Each number is 200 + 20 x the weight over its row's rms, rounded and kept within 0 to 999. Layers, rows and columns count from 0. The size before them is the row's rms in percent of the matrix's.

# down: layer 2 MLP down (transposed), 768x256, rms 0.00619, rows 623-635, columns 0-127
# up: layer 2 MLP up, 768x256, rms 0.0104, rows 624-635, columns 0-127
down623,060,197,181,201,217,211,202,215,191,222,220,195,195,178,186,218,173,198,219,197,206,199,161,192,197,212,190,213,224,204,173,180,215,162,206,176,233,181,219,181,192,192,234,188,211,177,186,226,203,184,189,195,217,207,175,188,178,203,189,214,181,195,223,191,208,204,245,224,205,214,212,198,194,229,212,206,194,218,240,189,201,179,164,190,178,174,211,173,213,202,187,175,217,240,201,204,198,193,186,197,196,240,198,203,184,198,199,240,210,184,180,193,233,182,225,201,190,206,227,155,175,229,191,155,207,216,219,181,183
up624,066,181,190,169,232,206,196,193,189,207,207,221,222,196,194,71,223,251,223,206,214,148,206,180,205,204,197,245,202,214,208,202,178,184,196,188,188,212,190,193,208,214,175,188,194,189,235,258,204,208,204,170,200,190,204,184,211,201,197,198,230,202,162,221,222,190,216,180,220,221,218,178,207,213,194,215,189,187,210,220,213,197,186,196,214,200,227,203,210,186,205,204,217,200,195,193,205,191,220,191,230,222,178,216,204,189,187,177,239,208,216,202,196,197,193,201,225,182,159,203,200,155,192,193,219,199,190,202,271
down624,050,190,191,214,202,154,190,208,222,209,187,184,223,169,178,203,212,220,157,160,178,214,174,222,196,219,197,184,184,214,215,215,181,185,203,203,214,180,182,194,211,247,178,192,198,223,234,187,223,191,202,194,200,202,187,229,181,233,200,206,160,217,247,205,182,204,192,198,213,219,212,178,182,196,183,211,189,193,180,195,168,241,218,194,206,199,175,209,175,194,232,184,183,196,232,180,214,190,219,210,212,148,192,228,166,212,179,192,196,222,183,199,191,206,205,191,185,172,212,198,219,186,170,231,161,158,200,216,173
up625,068,195,215,172,189,200,224,222,200,200,204,201,190,147,213,216,160,245,189,194,209,206,194,180,196,185,204,204,211,215,183,203,215,138,194,183,195,199,191,193,204,198,280,201,203,219,224,237,202,181,171,236,199,193,154,199,210,202,218,188,203,203,192,221,223,205,200,217,201,254,165,208,164,181,221,203,210,206,208,192,199,194,230,190,196,236,244,200,213,196,195,203,232,202,200,192,195,202,208,216,206,208,224,178,212,225,206,209,219,208,226,208,185,196,196,190,176,185,163,199,191,148,194,210,293,201,227,201,220
down625,048,188,194,209,179,191,215,184,224,175,205,220,221,156,212,157,207,200,187,222,206,186,224,227,241,189,199,197,195,204,225,220,189,220,194,214,201,186,231,196,215,196,166,242,173,160,192,198,210,167,182,190,195,207,208,243,199,200,192,222,189,169,192,194,176,160,194,202,223,171,256,224,200,185,212,194,221,205,219,213,184,183,224,224,201,232,210,205,189,221,173,188,193,202,209,184,226,197,225,191,187,170,187,189,207,193,179,184,202,187,192,190,225,234,195,211,178,193,205,212,204,224,211,189,202,179,212,194,187
up626,074,204,198,174,178,203,214,194,212,203,200,207,181,248,179,210,245,195,200,196,198,166,184,206,196,196,180,196,185,190,197,218,195,181,191,223,197,197,204,194,239,194,201,195,170,210,226,138,196,184,186,201,200,192,211,187,207,194,199,199,207,207,209,240,182,201,186,174,218,196,125,223,151,220,226,192,200,202,194,213,198,180,249,210,191,169,262,181,206,195,190,209,167,199,200,200,200,201,195,214,206,205,192,195,204,219,184,208,252,207,173,217,195,164,202,194,162,222,206,199,192,194,195,225,143,203,211,210,190
down626,062,170,194,230,161,192,210,192,174,221,178,214,197,175,195,206,215,189,220,232,190,195,200,178,219,223,210,188,246,210,219,178,188,207,199,197,197,215,198,196,202,174,184,218,222,211,212,198,204,223,238,187,229,248,215,222,175,219,217,205,218,165,170,224,186,192,246,219,210,186,186,206,235,218,215,218,192,192,217,206,167,178,174,234,215,217,158,200,185,206,200,167,235,213,219,209,197,187,244,203,194,229,234,202,229,197,216,186,166,201,184,202,216,193,213,190,176,201,236,186,230,190,209,187,183,182,181,192,214
up627,076,209,207,215,165,199,202,214,199,194,223,204,192,155,199,165,199,196,188,195,196,136,179,184,199,183,198,189,204,177,194,179,189,225,197,210,185,200,197,198,204,197,174,193,205,221,204,141,177,175,224,201,203,202,248,200,218,205,214,210,183,200,200,177,190,208,172,155,162,181,247,212,195,191,179,195,215,209,187,200,196,204,227,197,217,252,198,205,203,212,193,200,209,195,196,218,187,204,211,247,226,204,225,196,209,222,201,200,242,188,192,180,198,288,201,195,194,237,205,201,179,237,208,201,192,201,153,224,260
down627,058,209,207,190,218,214,240,155,204,219,207,210,161,197,231,174,197,179,186,237,184,195,233,201,245,173,205,192,174,229,191,198,218,183,227,190,221,200,209,219,207,190,182,211,184,158,195,196,199,191,201,237,190,223,185,173,177,195,159,201,206,182,191,218,210,181,214,208,221,166,228,232,167,222,211,200,202,212,232,167,188,171,201,184,186,206,194,184,202,213,204,179,194,204,216,204,223,238,194,193,164,214,191,199,188,226,190,205,196,220,215,191,192,214,200,189,189,224,193,195,177,228,215,216,209,179,219,180,200
up628,084,185,200,234,193,200,187,183,199,199,204,203,147,221,237,173,240,156,209,203,199,140,197,200,196,216,195,210,201,196,205,195,195,184,182,218,186,206,208,211,134,208,134,199,201,186,128,225,190,218,232,252,197,206,227,197,211,200,203,204,154,199,234,192,193,198,184,206,161,202,206,196,206,198,215,197,199,200,214,192,203,222,170,217,181,225,148,189,189,210,185,197,215,199,197,209,201,190,192,212,227,227,190,223,213,186,203,185,189,196,183,191,181,202,216,198,182,167,253,201,200,246,203,198,170,203,189,192,225
down628,051,182,222,209,200,191,196,175,175,206,166,210,181,231,183,220,218,179,204,222,206,196,218,199,210,215,219,195,204,219,190,177,186,198,218,213,190,233,173,217,197,162,207,191,201,232,195,212,180,201,210,198,179,203,203,160,178,205,164,183,229,159,173,245,206,211,193,176,193,198,194,223,196,210,179,202,198,212,164,166,200,202,203,193,191,196,210,193,210,187,209,212,208,207,219,230,196,214,195,186,176,198,228,175,207,237,193,202,212,233,229,212,194,222,168,209,201,228,180,178,189,178,212,193,205,182,186,206,219
up629,274,205,183,200,170,190,211,231,225,198,179,167,220,209,243,172,193,208,202,225,172,211,190,169,222,168,208,178,180,222,216,214,186,200,228,189,210,216,190,196,221,199,201,210,220,157,179,191,195,216,221,212,190,202,197,201,181,164,196,204,183,185,187,252,256,249,191,183,220,217,190,234,202,216,235,204,202,207,227,205,177,211,220,196,192,195,180,187,230,174,185,203,190,191,192,171,214,204,202,201,206,156,165,210,234,225,200,165,231,203,193,198,178,211,211,210,199,218,209,212,207,176,186,209,232,183,200,179,180
down629,251,212,198,193,220,191,187,188,179,209,216,238,210,210,183,235,204,202,175,199,190,196,205,235,163,232,176,225,221,190,170,199,176,180,182,202,203,150,191,211,204,189,164,173,180,242,195,194,203,189,244,177,208,190,207,227,204,217,181,197,236,220,212,165,181,189,189,202,208,188,176,174,231,233,182,198,205,200,226,233,216,197,197,218,188,196,237,202,207,215,206,179,184,193,240,227,174,180,190,202,176,224,218,167,183,164,210,218,198,202,208,212,222,168,172,187,197,204,171,128,204,209,202,196,163,259,198,205,189
up630,077,209,202,214,221,201,203,211,199,197,183,190,198,227,192,164,176,205,189,197,204,175,207,151,185,186,198,212,200,189,186,196,233,197,189,192,210,204,209,204,145,193,251,202,197,198,192,139,213,177,163,220,204,213,210,205,200,207,228,189,197,197,203,213,211,186,219,243,220,229,226,193,269,223,187,191,196,193,219,176,203,232,205,209,141,167,180,202,202,195,205,197,186,189,199,193,193,208,200,216,200,164,207,195,196,196,173,219,185,196,169,210,194,146,189,197,183,185,268,202,198,181,208,228,159,208,185,223,229
down630,068,215,206,193,189,205,192,214,215,187,226,196,208,217,203,232,210,171,208,206,212,227,184,232,206,197,173,222,229,195,205,203,197,154,219,201,210,196,213,201,173,174,224,160,209,179,189,201,182,185,205,208,186,185,200,162,206,173,185,218,196,193,202,198,227,186,205,187,209,197,192,201,193,212,196,212,219,192,190,206,237,196,179,215,171,208,235,169,179,227,203,178,197,215,207,196,183,201,212,212,223,197,192,157,197,181,228,197,201,201,215,190,196,212,216,208,201,170,164,210,178,200,183,165,219,231,237,178,173
up631,075,184,187,223,203,199,214,210,204,203,210,210,207,174,234,226,235,241,227,191,210,188,199,164,190,194,202,204,207,221,195,201,234,221,206,187,200,213,191,207,179,224,274,200,200,203,171,168,180,239,186,202,197,200,222,177,187,198,222,205,222,198,219,219,204,212,195,203,238,169,180,226,218,202,149,214,201,199,206,194,211,217,195,179,180,251,223,201,206,206,210,196,205,197,200,208,190,202,207,264,190,211,205,217,203,186,197,206,211,205,203,213,213,141,206,196,161,212,271,198,194,210,206,190,236,191,209,235,226
down631,064,200,196,186,191,235,214,151,248,201,186,191,203,172,209,195,186,206,179,200,185,208,231,259,178,183,201,206,192,177,224,238,205,246,178,208,238,176,226,176,221,213,194,201,201,186,226,207,259,165,169,210,203,207,200,241,199,232,215,208,172,225,224,169,183,206,186,182,177,210,216,197,178,189,191,158,204,184,156,179,182,216,233,192,195,214,195,222,198,220,229,178,186,178,204,197,221,218,191,164,220,167,201,221,193,200,174,191,209,198,203,182,171,214,175,187,221,189,153,223,190,200,188,214,186,183,208,181,229
up632,092,192,198,218,202,193,190,192,207,196,221,191,204,201,208,181,192,164,186,203,197,206,182,219,198,205,205,211,204,202,207,205,185,197,194,217,210,195,190,207,234,193,131,205,187,215,192,132,195,194,249,190,203,203,180,194,194,206,177,208,185,196,178,158,182,196,190,201,174,206,235,223,181,164,207,194,200,199,189,202,200,171,161,183,182,207,184,225,191,201,196,200,129,204,200,199,254,210,187,195,207,195,207,210,181,216,200,215,175,193,222,210,250,192,190,195,211,164,171,199,205,222,203,207,175,203,188,151,162
down632,063,245,191,182,228,189,212,210,181,215,215,245,191,242,214,195,205,220,224,194,209,191,207,192,189,178,187,196,169,187,168,196,242,206,190,187,177,212,203,194,192,175,236,148,185,180,179,220,170,214,189,239,204,191,209,156,191,190,201,202,209,230,192,207,195,193,183,218,190,158,169,171,199,222,189,228,199,209,239,210,183,177,186,206,199,170,207,184,217,208,203,199,224,192,184,198,164,181,216,217,168,216,205,188,206,204,218,228,205,197,168,192,179,179,236,217,220,242,213,191,165,213,202,194,191,241,177,215,197
up633,082,209,190,211,174,196,224,201,225,196,182,187,215,232,209,203,226,201,200,196,178,163,193,180,205,195,206,172,185,210,206,207,203,227,219,207,206,201,201,194,211,216,134,203,173,216,262,109,210,220,242,189,197,205,205,195,199,200,209,205,183,193,216,224,189,182,224,188,196,200,185,194,128,194,232,201,195,206,192,187,193,230,227,201,182,172,165,191,190,202,215,191,231,197,204,202,181,206,205,208,199,166,215,199,206,214,206,187,155,195,186,136,212,200,179,198,219,239,189,199,209,144,211,220,156,195,180,159,202
down633,077,214,203,176,213,231,193,216,186,193,207,215,189,214,180,226,170,192,225,184,229,202,168,216,175,204,157,238,235,166,162,184,217,179,204,172,201,181,211,203,181,157,239,160,204,182,171,204,184,193,171,206,212,166,182,187,218,174,193,190,185,222,206,185,240,214,211,201,192,215,191,186,218,206,180,199,200,201,207,218,227,204,176,209,189,193,241,186,216,208,204,187,211,205,169,214,195,173,149,176,192,228,210,197,179,161,216,236,202,154,187,183,192,195,221,209,215,170,208,173,152,224,179,168,216,237,197,173,182
up634,078,209,202,148,207,199,211,211,197,198,199,203,234,189,190,164,245,161,170,215,207,267,191,182,204,184,199,201,205,237,204,215,207,219,211,201,189,200,185,194,217,187,151,187,190,234,228,175,193,148,216,174,204,199,152,194,205,204,172,205,218,200,161,231,198,226,205,176,190,195,176,214,232,225,178,191,207,183,191,220,198,217,241,199,193,201,227,212,205,184,211,208,249,196,198,189,211,207,213,191,222,210,185,203,224,238,155,204,290,191,207,236,195,205,193,209,173,184,187,201,201,204,193,213,196,204,196,195,221
down634,051,199,175,215,185,179,206,203,207,193,177,219,211,202,221,214,220,213,228,194,165,197,166,215,237,231,194,177,164,211,215,184,193,184,232,201,222,176,209,201,194,182,184,197,194,187,188,210,237,184,211,198,201,244,201,215,186,180,181,215,186,217,210,212,218,175,219,224,219,200,210,183,187,228,221,227,194,232,232,196,193,203,196,211,188,209,181,140,198,179,173,147,203,215,252,213,200,182,231,234,168,201,213,194,188,180,204,185,175,216,179,195,211,203,245,213,197,201,227,190,170,217,180,209,192,194,207,200,184
up635,079,196,194,199,172,193,197,204,226,204,183,189,247,218,221,196,197,203,186,193,188,262,175,185,216,188,194,188,202,214,202,216,195,203,205,186,211,197,197,187,247,220,170,203,138,220,256,161,192,230,187,149,200,204,212,195,198,193,215,203,181,199,198,197,189,217,219,121,199,131,161,171,177,203,133,205,193,208,192,203,202,201,232,186,214,233,202,193,201,201,192,197,181,201,203,185,192,209,214,160,227,186,205,157,218,246,191,191,231,199,222,185,205,150,195,199,238,188,206,201,219,170,202,195,235,190,188,168,177
down635,054,237,186,184,202,238,209,201,181,201,200,217,208,192,187,212,190,209,220,181,238,192,195,205,142,222,173,220,192,205,180,181,213,191,203,176,184,197,217,212,184,173,244,174,205,203,182,209,218,208,201,223,194,182,205,208,221,183,166,175,192,223,208,182,234,213,210,235,156,215,195,176,223,207,191,195,203,187,222,210,195,209,201,191,186,180,208,183,221,191,199,182,216,203,198,238,199,171,166,190,175,227,204,223,198,162,223,221,177,184,203,200,214,158,226,198,206,183,244,204,178,244,175,182,191,240,204,199,201